{
  "head_dim": 64,
  "norm": "rmsnorm",
  "norm_place": "pre",
  "init": "normal",
  "init_std_down": 0.0,
  "learning_rate": 0.00634,
  "beta1": 0.95,
  "lr_head": 0.00489
}
Each number is 50 + 10 x the weight over its row's rms, rounded and kept within 0 to 99. Layers, rows and columns count from 0. The size before them is the row's rms in percent of the matrix's.

# down: layer 4 MLP down (transposed), 384x192, rms 0.124, rows 269-292, columns 0-95
# gate: layer 4 MLP gate, 384x192, rms 0.127, rows 270-293, columns 0-95
# up: layer 4 MLP up, 384x192, rms 0.126, rows 270-293, columns 0-95
down269 099:80 55 33 59 33 44 44 54 69 52 57 45 44 49 83 45 46 39 46 50 63 40 41 60 45 49 45 54 52 43 50 52 47 45 63 56 66 70 52 75 49 61 43 42 45 59 47 44 52 61 47 61 77 42 57 48 61 37 42 26 52 44 51 54 55 40 34 45 42 58 42 57 49 54 46 56 49 28 48 44 48 59 42 56 36 57 73 45 41 44 54 53 46 51 46 54
gate270 108:61 55 59 52 57 35 51 52 48 45 51 46 66 77 57 31 29 39 48 37 36 62 51 55 53 20 60 60 54 66 51 33 51 41 70 37 66 57 59 55 61 53 41 61 59 62 23 41 39 44 27 55 58 48 57 39 50 49 57 57 57 50 54 74 35 50 65 36 53 58 47 45 44 32 40 59 45 49 38 36 42 58 39 42 51 33 38 56 60 58 46 59 53 51 57 44
up270 112:55 59 43 46 69 49 50 45 56 55 46 47 55 50 56 50 45 44 56 39 34 51 43 63 58 44 71 54 56 49 55 62 53 42 43 45 66 63 60 46 43 40 41 59 55 49 41 60 26 67 42 54 61 51 40 47 55 56 56 77 57 56 55 72 52 50 60 53 54 63 47 37 56 37 47 63 48 69 29 38 54 47 30 45 68 45 57 57 64 53 47 38 44 39 49 29
down270 106:35 36 45 64 47 49 67 54 66 57 47 62 83 53 42 65 64 61 71 57 42 49 56 31 53 50 51 52 59 63 51 48 41 42 76 46 33 50 50 44 38 59 46 47 56 61 47 54 66 63 41 58 44 53 52 49 54 49 25 34 55 55 52 62 50 46 58 63 21 38 58 62 35 57 50 42 32 41 46 63 55 60 39 42 56 63 50 41 42 46 50 51 50 50 49 57
gate271 091:53 34 41 59 46 51 63 41 47 55 44 52 52 69 44 41 44 58 60 40 46 47 47 42 52 39 56 44 45 53 43 56 55 45 53 60 35 67 53 27 45 47 51 46 62 36 52 48 51 42 51 47 46 42 51 43 46 67 46 42 57 59 54 38 60 50 46 45 28 39 61 40 38 50 58 43 54 48 23 42 44 46 42 41 59 57 39 51 55 62 47 56 39 36 37 40
up271 101:23 54 46 54 66 57 52 50 52 58 66 55 41 52 41 31 43 65 58 54 45 32 36 49 44 55 42 49 39 72 54 51 51 44 42 39 47 50 36 51 59 64 43 39 52 44 46 60 62 69 48 44 26 54 47 27 54 53 42 57 65 43 62 37 46 41 48 43 68 51 49 36 53 67 52 38 48 57 46 45 48 37 47 30 38 53 61 58 34 47 65 50 40 39 40 35
down271 102:52 51 59 48 40 41 64 53 45 45 64 66 59 39 61 50 46 41 48 56 47 61 53 58 36 51 48 51 29 42 49 60 57 79 54 21 35 46 57 56 32 45 48 59 38 59 59 38 47 60 47 41 47 54 72 56 43 65 58 56 51 68 40 48 48 47 36 54 68 57 39 52 56 51 45 71 61 44 38 69 56 52 51 50 56 57 44 53 53 51 45 49 48 63 50 48
gate272 097:57 52 59 57 33 59 25 55 38 32 40 49 57 45 66 56 48 36 41 46 41 47 29 37 40 53 40 42 49 47 46 49 32 45 49 48 44 61 70 49 52 64 53 62 52 50 45 43 37 47 45 58 68 32 43 45 49 44 42 40 64 58 49 52 52 53 56 49 50 51 53 75 42 59 36 68 47 59 48 62 51 63 46 44 47 42 41 50 56 34 63 32 53 37 35 36
up272 096:50 57 55 68 55 55 43 45 41 44 12 44 47 51 53 60 52 51 59 72 63 61 59 55 57 33 50 42 58 57 41 61 60 40 37 45 52 65 55 38 51 64 48 70 61 64 54 55 71 42 51 51 35 47 47 55 49 54 57 55 46 41 46 31 76 52 61 48 37 57 55 72 51 47 53 68 55 53 32 49 64 32 42 55 45 47 45 60 46 42 46 47 55 71 50 57
down272 097:38 66 28 45 45 68 58 38 54 53 54 60 43 35 48 51 45 58 38 40 49 62 57 67 35 52 54 59 46 49 38 59 59 56 34 29 56 54 39 51 62 40 47 55 63 67 38 53 61 50 52 66 48 54 49 52 65 46 61 61 56 58 68 22 39 53 47 64 60 60 54 43 58 57 64 40 33 50 56 40 63 50 48 46 51 59 59 31 40 57 33 59 34 37 49 42
gate273 103:62 50 48 49 52 47 68 55 60 50 69 52 49 46 64 48 51 64 48 63 32 51 42 59 59 48 47 41 54 54 35 68 21 53 44 52 31 40 53 52 60 44 61 60 35 31 58 72 50 46 50 48 40 49 33 59 33 52 54 51 49 53 32 62 40 42 34 53 41 46 32 35 55 76 45 32 43 36 57 32 55 51 56 57 51 44 42 42 33 32 45 39 60 57 49 52
up273 125:32 63 54 43 41 55 36 60 58 58 58 59 51 41 46 42 52 65 49 68 47 54 31 41 48 54 43 45 46 41 44 70 39 46 46 53 41 49 47 51 59 60 50 51 36 55 66 50 48 52 59 49 61 27 33 44 42 47 34 61 55 41 65 52 37 39 36 64 43 59 41 53 49 72 53 40 60 38 38 48 39 41 71 54 69 32 58 55 55 49 54 52 25 52 36 36
down273 102:68 44 47 46 57 59 45 29 66 51 53 59 60 37 65 53 55 45 45 53 30 60 39 36 51 34 51 52 68 65 56 46 49 38 42 42 50 49 52 48 51 42 30 61 48 41 70 57 53 50 52 62 44 47 41 59 50 55 66 45 55 40 50 41 62 54 37 37 54 61 48 40 75 57 45 45 37 21 41 60 48 52 66 39 37 44 72 35 54 31 47 51 51 56 34 59
gate274 092:28 68 41 44 53 33 34 48 53 55 62 56 59 44 41 45 51 58 62 57 53 63 66 44 44 52 53 66 39 53 40 47 50 62 47 23 67 55 43 42 39 61 49 58 54 64 50 48 51 58 50 46 71 51 46 52 40 58 57 44 61 59 67 20 70 47 53 62 39 63 45 44 59 52 41 48 55 60 49 55 58 51 40 51 38 44 39 43 55 66 58 39 48 41 58 48
up274 100:41 68 53 46 47 29 54 47 50 67 69 66 57 39 53 47 38 64 64 57 41 46 51 56 43 59 39 72 38 37 31 38 58 51 53 42 38 58 42 51 39 51 52 51 47 51 62 59 56 49 56 62 73 53 41 40 52 52 45 54 54 62 49 27 60 51 45 51 47 48 57 20 56 39 46 54 53 53 70 40 54 47 54 41 40 45 42 40 45 57 70 36 34 50 60 54
down274 099:59 48 53 54 42 59 50 41 42 66 55 58 48 41 38 21 39 61 63 58 53 49 49 60 52 48 59 75 44 33 67 34 42 49 46 52 34 47 59 58 48 52 31 59 51 49 49 79 32 53 54 70 64 31 39 62 57 52 68 52 50 47 36 50 48 40 43 44 53 60 52 53 46 39 47 46 45 52 44 41 65 63 66 53 59 60 57 45 51 71 55 41 50 63 61 66
gate275 092:41 47 69 59 53 33 35 38 37 37 35 47 47 35 59 54 53 56 55 39 42 55 58 36 51 75 37 54 63 51 44 56 33 53 49 44 41 44 59 46 44 39 33 44 57 46 44 49 48 58 52 40 36 46 54 38 40 55 47 60 58 48 34 53 50 62 54 41 49 14 49 44 59 64 43 51 45 55 37 48 54 43 40 74 50 57 46 58 56 53 52 59 42 33 43 71
up275 103:44 51 41 47 63 49 50 52 48 65 63 65 52 39 58 52 62 52 68 58 58 61 50 65 58 54 60 20 49 31 62 46 58 69 44 59 52 47 32 47 47 53 59 49 46 60 62 43 43 52 49 60 47 53 36 52 66 43 53 47 44 46 39 56 45 48 25 53 41 62 44 50 49 38 38 52 52 61 65 58 47 44 55 36 65 55 42 46 61 37 45 43 44 53 33 34
down275 097:64 60 47 49 48 49 60 51 35 37 54 35 45 59 28 40 46 38 59 57 62 42 39 39 48 30 45 67 55 55 43 57 43 45 65 60 55 39 60 48 63 59 60 75 63 39 46 52 55 45 59 44 67 64 44 47 47 62 41 39 35 46 56 68 35 44 60 50 57 48 50 44 39 64 62 57 73 48 34 55 71 41 53 62 61 35 61 44 49 64 54 41 70 57 69 36
gate276 101:55 55 36 49 49 53 49 59 44 46 59 50 53 64 46 58 60 53 52 25 61 54 43 46 55 52 62 64 58 51 45 46 51 47 58 55 44 33 40 53 53 52 47 50 50 53 52 41 43 49 39 45 56 64 60 63 49 70 43 51 45 49 35 51 49 71 58 39 45 42 43 22 49 57 63 56 58 48 48 53 68 47 52 49 51 63 27 56 55 54 65 44 50 45 39 45
up276 103:34 58 65 53 59 48 42 51 57 45 63 61 55 45 50 45 48 46 40 65 44 39 54 27 31 38 57 36 52 32 41 53 57 57 38 41 43 30 62 63 42 54 42 54 63 48 54 39 55 26 42 66 57 38 55 49 55 67 36 48 51 46 55 43 45 49 31 49 56 43 40 49 41 56 62 35 45 50 56 42 58 58 43 38 36 35 62 48 33 45 61 52 40 43 41 51
down276 104:49 64 54 46 47 31 48 50 68 34 44 59 57 65 31 38 43 52 51 56 58 47 46 60 54 56 57 46 53 46 44 55 38 60 48 57 56 39 63 33 38 61 35 65 47 54 45 69 63 52 44 63 47 48 62 43 52 76 44 35 68 41 63 41 46 60 43 54 46 54 42 43 57 65 71 37 55 52 67 29 52 51 42 60 60 45 44 62 50 56 43 38 58 58 59 61
gate277 106:59 46 33 50 33 58 48 60 46 43 53 55 39 57 54 57 69 46 49 41 49 60 51 56 61 53 51 60 51 52 38 42 43 37 58 28 60 27 38 50 67 40 42 33 65 60 48 58 52 61 51 42 50 49 60 56 43 61 48 35 53 52 69 47 40 50 50 35 49 52 45 53 57 52 44 61 54 78 33 61 44 45 49 67 58 34 58 54 32 41 61 53 50 39 50 60
up277 102:46 34 65 47 59 45 52 58 58 48 58 50 50 28 54 48 51 54 51 60 56 45 47 36 43 46 71 48 53 54 54 67 69 58 57 46 34 34 54 50 66 65 51 45 48 46 42 57 57 59 48 49 47 62 61 39 61 55 59 41 51 48 44 50 49 29 42 53 46 31 31 46 47 51 48 54 32 34 42 66 62 48 67 54 55 92 54 38 51 50 63 44 46 57 44 43
down277 103:52 60 30 65 57 40 49 53 54 55 55 43 70 59 74 58 62 55 64 57 44 60 69 47 54 33 60 58 63 65 45 64 40 46 59 48 61 32 44 53 34 43 46 52 53 51 38 45 31 58 52 42 61 58 68 52 48 46 54 51 50 42 53 40 35 49 50 39 38 44 39 33 44 38 39 50 39 54 55 47 62 41 44 32 41 52 45 71 51 35 43 34 45 44 64 44
gate278 082:42 38 44 70 46 55 46 34 52 48 55 54 51 62 53 61 34 42 72 44 48 49 65 67 49 63 50 56 61 49 56 49 50 48 49 79 59 39 46 56 37 57 52 53 42 50 40 53 62 65 53 63 63 56 53 34 38 65 38 36 55 41 48 57 46 54 58 53 37 71 58 46 52 48 47 52 47 58 34 42 50 45 31 61 48 47 50 47 44 51 40 68 42 44 46 54
up278 083:39 49 36 47 55 52 39 29 39 67 31 49 55 56 33 80 56 47 54 48 67 62 60 65 42 44 57 74 53 60 41 54 54 50 64 46 57 36 59 46 46 53 48 46 49 58 38 46 48 24 50 66 54 66 29 66 47 54 75 41 39 38 52 44 60 58 63 48 62 54 49 57 60 33 52 50 58 69 44 63 59 53 38 50 57 39 56 53 62 49 46 63 48 55 39 56
down278 093:55 65 37 38 52 59 39 47 56 45 37 58 40 56 27 24 64 39 47 51 61 58 40 46 55 45 45 37 55 51 51 69 40 54 50 43 65 43 38 56 47 36 47 75 65 48 60 32 62 44 63 60 31 73 51 38 39 41 62 50 51 48 54 61 47 54 44 69 57 54 67 53 36 53 39 53 47 68 47 68 49 50 41 42 61 46 61 29 53 48 35 59 54 44 38 59
gate279 094:60 51 27 34 59 52 47 66 46 39 49 59 57 46 54 49 72 60 44 32 54 39 58 48 60 50 67 54 59 36 39 43 60 46 60 52 43 65 65 47 54 77 61 51 52 46 63 59 62 42 60 51 51 41 49 35 48 66 29 59 45 48 37 42 75 56 57 60 44 61 35 47 59 46 40 65 54 55 40 58 51 45 77 55 33 45 36 35 48 46 57 49 41 51 49 39
up279 095:50 49 46 48 47 65 47 55 53 36 68 37 33 48 66 52 70 55 56 52 51 35 44 86 60 57 62 54 41 62 55 38 42 59 61 54 62 39 50 54 35 40 30 31 45 42 73 52 53 43 47 39 36 65 52 39 62 40 55 58 61 53 42 38 41 46 53 56 43 47 51 29 56 43 48 45 57 38 58 49 49 40 56 54 43 46 34 57 57 70 40 52 70 57 60 46
down279 098:68 55 48 50 40 50 54 50 42 34 59 37 60 47 53 48 46 55 52 50 40 61 46 54 57 40 49 55 51 63 58 42 37 57 40 40 48 55 56 52 29 61 63 43 55 45 42 63 52 55 46 56 45 56 49 53 37 66 45 54 67 55 46 40 49 36 53 59 58 57 39 44 32 66 39 47 35 33 39 54 31 65 63 59 54 48 56 73 60 40 65 54 44 61 50 38
gate280 099:46 40 51 55 55 58 51 72 45 54 34 69 48 63 52 46 42 51 74 60 39 49 44 41 57 48 45 58 37 58 37 40 32 69 47 56 53 39 37 51 40 64 65 54 70 43 43 54 56 48 40 51 45 58 50 51 44 46 51 45 42 34 51 64 37 44 67 62 51 44 44 43 55 41 44 43 57 56 46 42 50 42 57 57 30 44 49 48 56 33 43 54 34 28 41 49
up280 089:59 46 61 43 42 39 48 75 51 51 46 38 53 60 69 51 42 50 58 54 35 27 40 49 50 50 45 49 43 44 34 49 36 60 47 50 50 53 40 64 40 44 67 41 49 51 49 53 45 45 33 56 59 58 41 52 58 51 31 40 28 31 41 54 25 36 56 52 53 51 45 53 63 50 36 63 31 50 44 59 37 42 50 52 34 49 59 53 62 51 52 60 48 41 46 58
down280 103:50 51 53 51 45 38 30 73 58 44 42 66 48 66 66 47 49 66 54 48 92 46 47 51 32 66 48 52 38 51 43 51 54 42 44 54 54 45 49 34 48 54 56 35 66 56 55 35 30 47 58 58 39 43 48 46 56 60 36 46 50 40 48 41 61 58 49 52 57 37 41 44 72 46 42 59 48 62 60 61 62 48 52 34 58 60 55 50 48 60 47 60 33 47 51 65
gate281 096:52 63 52 40 61 55 46 57 52 53 68 30 44 63 55 45 49 57 49 51 60 56 28 50 34 56 62 64 64 57 52 59 61 54 59 37 54 47 43 46 33 35 47 59 40 53 51 53 62 22 46 53 55 45 46 47 47 64 51 63 53 44 48 61 58 50 43 53 24 33 46 57 54 48 40 57 43 39 52 41 49 44 49 88 48 67 51 64 58 42 52 46 38 49 56 40
up281 088:56 40 42 33 45 39 47 39 40 61 45 58 58 37 64 65 55 45 57 55 59 60 45 39 58 47 40 28 47 54 46 52 50 38 56 61 58 53 43 56 58 60 52 36 47 43 47 55 39 75 64 37 56 51 61 57 51 56 50 25 40 55 47 43 50 67 63 70 64 66 63 43 54 49 51 29 54 54 44 44 42 47 48 38 64 45 56 43 38 41 43 52 57 45 36 58
down281 092:52 45 45 33 42 48 45 67 46 56 50 38 64 53 42 71 59 52 45 59 63 50 44 45 42 56 50 52 60 49 33 60 52 36 45 37 57 20 51 72 42 58 31 71 68 61 50 46 42 52 21 43 56 42 54 57 47 54 40 43 39 30 44 47 51 36 49 39 50 57 67 68 55 29 48 46 50 51 39 57 35 58 63 47 46 44 41 73 60 38 45 44 38 35 54 39
gate282 097:45 55 56 45 47 40 70 52 48 48 50 60 39 39 62 50 59 46 62 66 57 54 62 55 25 45 69 58 45 33 61 46 62 78 42 45 57 32 60 40 47 59 41 55 38 35 48 44 39 60 54 58 59 59 32 35 61 50 48 47 65 41 46 44 60 58 50 42 63 42 73 45 47 41 59 47 58 70 38 39 60 53 56 55 34 54 64 55 57 54 69 51 52 59 55 41
up282 096:59 65 45 62 64 54 42 54 54 47 46 55 69 62 48 60 38 28 55 38 43 34 57 40 77 33 39 46 61 48 55 59 42 42 45 41 62 64 44 47 54 51 76 66 62 65 41 75 61 37 48 54 47 40 68 57 38 62 57 51 51 63 45 65 65 44 55 53 48 50 58 48 56 47 44 65 52 52 56 50 47 45 39 50 67 48 67 60 39 49 49 41 52 56 46 50
down282 101:68 44 41 57 36 46 45 40 54 47 60 37 46 60 50 49 56 52 58 50 36 46 40 57 80 48 40 47 51 61 51 61 37 52 60 66 65 54 40 58 44 41 51 52 60 57 51 50 48 38 49 41 37 42 45 30 45 66 48 61 40 35 42 37 29 70 54 54 52 61 44 62 55 58 56 45 49 41 47 54 43 52 48 54 59 50 52 34 42 50 33 47 52 37 46 51
gate283 104:40 38 43 35 54 40 48 54 57 46 69 38 19 35 39 44 54 54 26 51 38 55 55 55 63 65 53 55 51 58 44 45 59 51 62 38 46 63 54 54 48 39 68 45 50 51 47 58 41 46 49 45 28 58 31 45 44 51 54 26 48 52 52 61 39 38 46 47 48 34 33 59 57 52 55 33 45 49 59 43 40 43 46 54 51 60 59 60 53 37 61 55 48 49 49 43
up283 107:63 46 30 46 50 47 41 47 66 57 55 47 41 48 66 37 54 56 47 59 44 55 47 56 62 65 44 50 52 50 43 51 36 57 48 59 43 54 48 33 45 37 60 53 60 60 42 58 62 41 49 63 33 47 51 45 52 49 58 30 45 50 33 44 61 47 56 70 68 76 61 52 61 49 51 38 56 60 42 58 50 28 42 42 69 54 49 46 40 55 46 63 53 56 51 42
down283 109:45 56 26 43 60 56 61 50 77 51 55 41 51 57 43 39 51 60 36 57 35 51 68 60 37 53 59 57 51 39 45 47 75 52 36 60 53 49 56 49 44 39 50 47 72 62 56 47 43 56 51 44 54 41 45 55 66 60 53 43 44 45 60 43 37 41 55 43 43 54 48 56 59 60 53 33 51 39 48 49 45 44 50 46 58 64 64 25 64 53 49 63 47 52 58 50
gate284 095:53 44 43 76 53 48 61 35 72 51 48 50 58 28 59 51 58 54 74 69 50 42 34 54 44 39 39 41 46 37 51 54 58 55 53 51 45 57 45 65 53 40 53 45 37 40 48 73 52 63 60 46 42 52 48 49 31 46 63 46 32 50 56 40 42 65 50 38 49 48 45 57 36 60 54 46 46 60 46 41 56 45 54 43 64 39 52 54 52 49 30 29 36 50 60 67
up284 096:43 46 49 64 50 58 64 42 49 43 56 58 59 38 69 52 58 55 79 67 60 49 54 61 49 52 54 54 42 38 52 63 59 56 54 61 47 46 48 64 52 34 58 29 56 42 55 55 54 73 58 43 48 56 44 50 39 44 57 62 49 52 62 55 55 75 42 51 40 54 36 43 41 48 46 46 71 59 43 56 45 57 58 44 63 53 50 57 54 50 43 41 53 45 41 66
down284 104:43 45 47 39 42 54 40 56 53 36 38 46 27 54 63 43 43 51 35 43 78 48 60 44 53 56 53 42 44 50 37 63 65 41 37 49 45 44 53 62 49 57 40 56 49 57 52 42 50 39 43 58 31 66 50 36 62 51 43 40 66 62 50 54 41 27 58 70 45 74 81 50 57 54 53 44 48 46 50 36 39 32 43 55 48 54 35 56 49 57 52 61 52 51 49 33
gate285 095:43 58 43 48 52 42 42 56 55 44 39 44 64 57 45 52 52 48 48 54 49 48 46 38 58 43 53 46 53 61 51 43 49 43 50 36 39 67 36 51 49 62 40 52 44 48 44 62 46 33 52 31 51 49 57 33 50 69 49 58 76 48 48 56 47 53 62 50 60 65 44 39 43 55 54 56 66 61 45 60 58 16 46 36 42 50 65 57 45 54 51 67 56 51 56 57
up285 095:48 44 56 55 44 34 45 55 45 45 50 58 72 53 69 52 48 50 56 45 43 49 48 59 52 33 35 47 27 43 45 51 56 59 64 56 64 58 45 51 38 43 60 64 49 58 59 36 44 52 58 54 48 26 37 50 57 54 65 52 37 38 39 64 64 51 50 49 68 37 52 51 48 61 61 57 46 49 66 71 49 44 68 34 53 64 33 65 55 49 35 45 48 67 40 47
down285 095:51 42 61 56 60 39 38 50 47 30 50 41 56 51 58 34 42 47 57 50 56 64 30 35 55 54 48 50 40 58 45 47 57 34 45 52 49 58 51 49 49 51 46 40 55 53 60 52 43 73 28 42 64 34 29 50 45 59 51 41 62 57 50 35 48 47 40 39 32 50 58 32 65 40 44 54 28 68 79 85 52 43 72 48 50 43 37 52 40 33 48 52 52 58 52 49
gate286 102:40 50 62 59 54 53 55 39 46 45 47 55 62 47 54 45 51 60 65 48 39 52 48 44 35 44 61 48 42 59 47 48 39 47 47 52 63 36 55 71 40 45 40 62 50 55 64 39 55 41 38 51 58 66 55 43 41 46 47 22 51 50 68 58 53 56 58 59 56 62 62 33 70 45 57 34 69 49 45 67 62 36 58 43 32 49 45 39 40 55 50 67 62 55 44 46
up286 099:63 57 56 45 58 50 41 51 44 50 51 52 56 46 55 52 35 46 74 43 48 43 35 59 19 36 52 56 38 59 60 42 35 38 60 62 69 39 69 71 36 52 50 43 58 59 61 58 47 38 41 30 52 55 48 58 57 67 52 48 52 39 58 54 53 64 52 43 65 69 75 40 65 51 49 47 52 41 52 61 47 54 56 53 44 51 60 57 59 33 54 54 71 50 51 47
down286 106:63 58 55 52 52 29 53 46 42 49 42 35 51 63 59 51 53 62 58 42 56 47 42 51 44 34 55 47 36 58 61 41 32 60 45 47 50 50 56 48 55 57 34 52 45 68 52 44 50 32 46 48 43 44 43 43 48 46 56 52 30 44 66 52 61 45 56 40 56 69 56 47 62 37 45 48 34 60 34 48 35 57 52 71 52 54 52 40 51 42 42 55 48 42 52 41
gate287 103:61 50 65 64 30 49 64 48 57 61 51 50 53 41 53 56 30 36 72 42 53 49 49 38 54 70 58 61 41 60 64 56 50 57 54 46 55 44 37 41 47 49 40 70 43 70 55 54 37 45 49 49 46 60 53 38 53 58 69 59 55 34 70 36 59 48 56 40 49 67 47 41 78 65 57 48 42 45 69 52 65 45 56 50 74 51 28 65 41 51 46 56 41 56 41 46
up287 114:47 45 48 41 45 40 32 47 54 48 47 61 44 64 51 34 56 47 30 62 45 49 47 57 49 47 49 50 64 44 53 38 45 57 44 53 41 51 54 66 49 32 51 27 59 49 39 52 51 54 71 42 60 60 34 52 63 45 32 21 34 52 36 66 50 42 42 66 37 35 41 52 52 58 42 49 52 56 39 48 61 46 46 35 47 46 59 42 65 59 48 43 51 55 47 57
down287 106:50 43 49 43 55 43 55 43 50 73 66 58 44 68 72 52 53 29 51 58 36 24 52 47 42 45 42 58 42 50 37 50 49 58 87 47 42 38 47 66 56 32 45 56 57 61 46 40 40 42 47 56 47 50 60 36 46 49 70 47 52 49 52 64 49 32 44 50 35 31 33 54 66 53 49 54 49 58 66 49 46 52 44 49 66 48 43 56 59 55 56 38 44 68 32 62
gate288 100:36 51 42 52 56 55 38 28 42 29 52 68 57 48 57 64 53 61 54 48 67 55 39 56 67 42 64 50 73 60 57 43 49 51 44 69 41 59 54 66 53 63 44 58 50 73 41 31 55 67 57 46 34 57 53 34 53 55 48 48 57 60 42 58 54 53 69 53 48 32 56 56 50 60 62 58 62 57 41 45 63 40 67 56 41 60 48 33 55 26 48 54 52 61 58 61
up288 097:34 57 45 35 43 42 53 38 54 27 59 54 64 53 69 57 43 58 45 30 38 35 51 50 54 52 48 59 59 29 60 52 49 58 35 49 57 57 66 51 50 60 50 71 55 50 66 51 29 51 66 41 55 46 53 40 40 53 61 37 37 56 65 41 37 35 37 47 69 40 35 40 46 59 41 59 56 64 59 43 53 58 56 44 46 60 36 38 48 41 52 55 53 57 67 49
down288 101:35 55 53 33 50 50 57 66 49 48 48 49 46 54 58 43 73 70 37 53 40 53 39 47 60 35 60 29 36 38 50 47 55 69 36 45 40 53 58 40 52 60 41 40 51 67 46 48 42 44 54 63 57 29 51 54 57 47 51 37 45 58 51 47 47 42 53 61 50 56 53 51 40 39 39 45 50 86 38 46 49 73 49 49 45 64 53 48 48 44 67 63 57 54 60 39
gate289 103:43 62 42 56 34 71 41 45 33 52 47 48 69 52 60 45 44 47 44 38 38 54 33 48 59 44 54 56 45 41 53 38 38 48 37 56 51 41 58 39 39 47 38 40 50 42 36 56 61 61 56 50 53 41 43 41 46 56 39 52 65 59 55 49 59 43 47 59 58 71 49 58 50 53 56 53 66 47 44 63 25 33 60 49 45 49 57 60 62 59 38 52 42 56 69 52
up289 108:52 61 48 40 44 58 55 45 29 56 56 29 55 66 49 47 54 47 32 40 44 47 27 53 31 55 48 51 48 46 52 55 39 42 46 46 49 42 36 56 40 44 49 49 52 39 42 59 63 58 46 47 44 38 46 64 42 52 31 56 47 56 49 41 49 31 49 41 57 48 34 63 37 59 51 52 62 54 48 77 55 49 45 54 43 40 70 58 65 62 37 54 54 46 71 47
down289 106:52 57 57 45 46 58 57 53 50 50 31 41 43 49 42 31 51 76 53 47 52 54 52 44 49 59 55 45 48 40 56 59 45 49 65 36 29 46 36 31 50 41 61 55 30 66 43 62 43 33 65 54 51 49 29 62 69 36 39 25 42 46 50 53 70 62 60 59 51 50 42 43 64 41 42 49 65 49 50 49 43 42 57 52 52 51 56 39 54 36 50 35 58 54 57 67
gate290 094:25 59 46 56 51 63 57 56 40 48 43 68 76 41 65 57 45 51 51 27 52 50 52 58 48 42 61 51 34 40 50 48 45 59 74 64 60 50 54 53 58 32 43 53 37 58 54 51 39 58 40 51 39 48 73 43 59 53 60 51 63 36 44 41 54 56 44 34 48 68 33 66 48 59 57 56 55 46 44 51 61 32 72 66 51 29 43 46 46 32 58 58 43 49 51 59
up290 090:48 52 41 63 52 53 47 59 41 57 44 56 64 60 43 57 54 46 51 62 68 21 40 45 49 72 38 51 63 55 58 50 51 56 51 40 47 59 39 51 45 57 37 49 42 31 42 45 68 52 43 43 40 47 57 72 63 58 42 29 55 55 40 51 38 57 53 57 21 48 52 48 52 40 35 72 26 57 65 52 58 44 52 60 62 60 63 48 65 58 58 55 50 57 62 60
down290 095:44 67 33 47 49 46 46 55 41 38 65 59 41 59 43 68 42 50 55 43 46 54 26 55 52 53 41 63 52 57 64 55 43 46 37 75 62 35 59 38 51 61 42 56 48 22 35 51 48 55 24 51 39 34 52 52 74 57 64 49 56 44 44 26 44 58 51 54 46 52 41 64 38 49 58 52 44 51 74 52 43 61 55 55 49 54 51 46 54 37 56 45 59 50 60 77
gate291 083:46 53 46 58 63 72 25 48 40 47 59 79 63 70 34 30 46 46 40 38 43 40 34 43 49 73 44 37 60 61 57 65 43 52 57 55 59 45 57 50 33 51 54 76 49 52 45 46 63 49 57 38 56 61 51 64 57 48 40 36 57 65 42 49 52 51 61 37 45 47 53 55 52 35 56 47 50 59 57 62 29 40 32 61 61 42 48 51 42 44 59 55 47 42 51 45
up291 093:49 50 37 48 57 63 45 48 52 35 62 44 63 51 37 51 65 51 46 33 55 51 54 52 64 55 60 47 56 52 61 68 70 67 79 54 47 41 32 63 53 46 53 62 44 60 28 37 62 48 56 51 56 44 61 56 48 33 44 41 46 65 47 57 50 62 37 43 53 48 42 53 67 58 83 43 55 49 52 49 36 59 51 64 47 50 52 46 38 46 50 27 72 55 55 53
down291 096:46 56 66 47 70 52 54 50 51 48 46 61 55 67 52 59 65 38 47 52 53 64 39 31 36 51 44 49 40 59 54 46 45 56 67 59 57 54 48 62 57 31 47 45 68 38 47 52 34 79 60 38 57 64 29 37 42 30 49 47 42 63 46 77 47 47 58 37 50 48 55 49 47 47 51 46 50 58 54 56 46 60 44 55 49 51 45 37 59 58 57 49 41 65 48 63
gate292 090:44 52 47 53 47 52 48 48 57 53 42 60 71 29 62 56 52 46 59 44 49 63 57 55 59 51 60 44 47 52 53 41 52 55 75 59 58 46 44 39 48 49 35 45 53 63 52 63 43 58 49 48 45 37 38 57 67 80 38 46 51 55 55 65 46 51 47 64 55 39 52 41 54 59 54 61 39 64 45 64 34 43 46 33 71 36 57 34 48 52 57 51 53 40 47 53
up292 094:44 59 38 36 45 38 56 64 50 52 43 68 63 24 57 62 60 60 67 50 69 74 45 56 58 44 60 50 52 63 56 43 48 58 56 51 57 42 48 44 58 44 47 49 48 55 42 54 48 57 48 41 41 43 44 61 73 54 43 56 35 46 48 45 63 36 48 55 41 57 59 54 63 54 58 47 43 68 49 53 60 43 53 44 61 47 46 55 58 50 52 71 32 42 66 49
down292 095:50 47 44 45 72 55 53 60 55 54 34 56 72 37 51 53 41 56 38 36 63 64 39 70 59 54 66 48 49 56 56 48 53 57 41 55 59 50 47 40 56 52 48 57 46 60 41 62 50 48 56 46 37 38 53 53 44 45 44 50 53 42 60 28 73 52 60 51 34 58 48 45 53 47 34 44 54 44 54 55 38 46 43 58 33 57 51 52 64 56 46 71 40 24 84 52
gate293 109:51 50 60 48 61 65 38 41 48 61 53 37 49 35 59 39 58 41 58 51 42 54 41 40 58 51 33 40 49 30 47 57 34 33 38 44 58 39 67 50 56 37 47 55 51 47 43 51 48 47 64 62 63 59 44 30 53 49 38 47 38 52 54 48 50 58 58 43 32 39 50 54 43 56 48 36 61 46 46 45 34 54 40 46 54 40 62 34 69 48 56 52 60 55 56 47
up293 106:54 51 45 43 49 72 57 60 54 52 45 49 48 56 48 65 45 47 64 49 49 49 59 55 47 51 42 44 48 65 58 48 46 40 69 50 40 61 36 36 46 31 59 54 45 41 32 45 58 44 40 37 31 28 33 47 46 68 75 60 44 32 59 45 63 44 57 56 45 51 66 41 60 26 69 73 54 57 69 46 56 36 60 43 47 53 50 53 45 49 40 36 63 56 50 56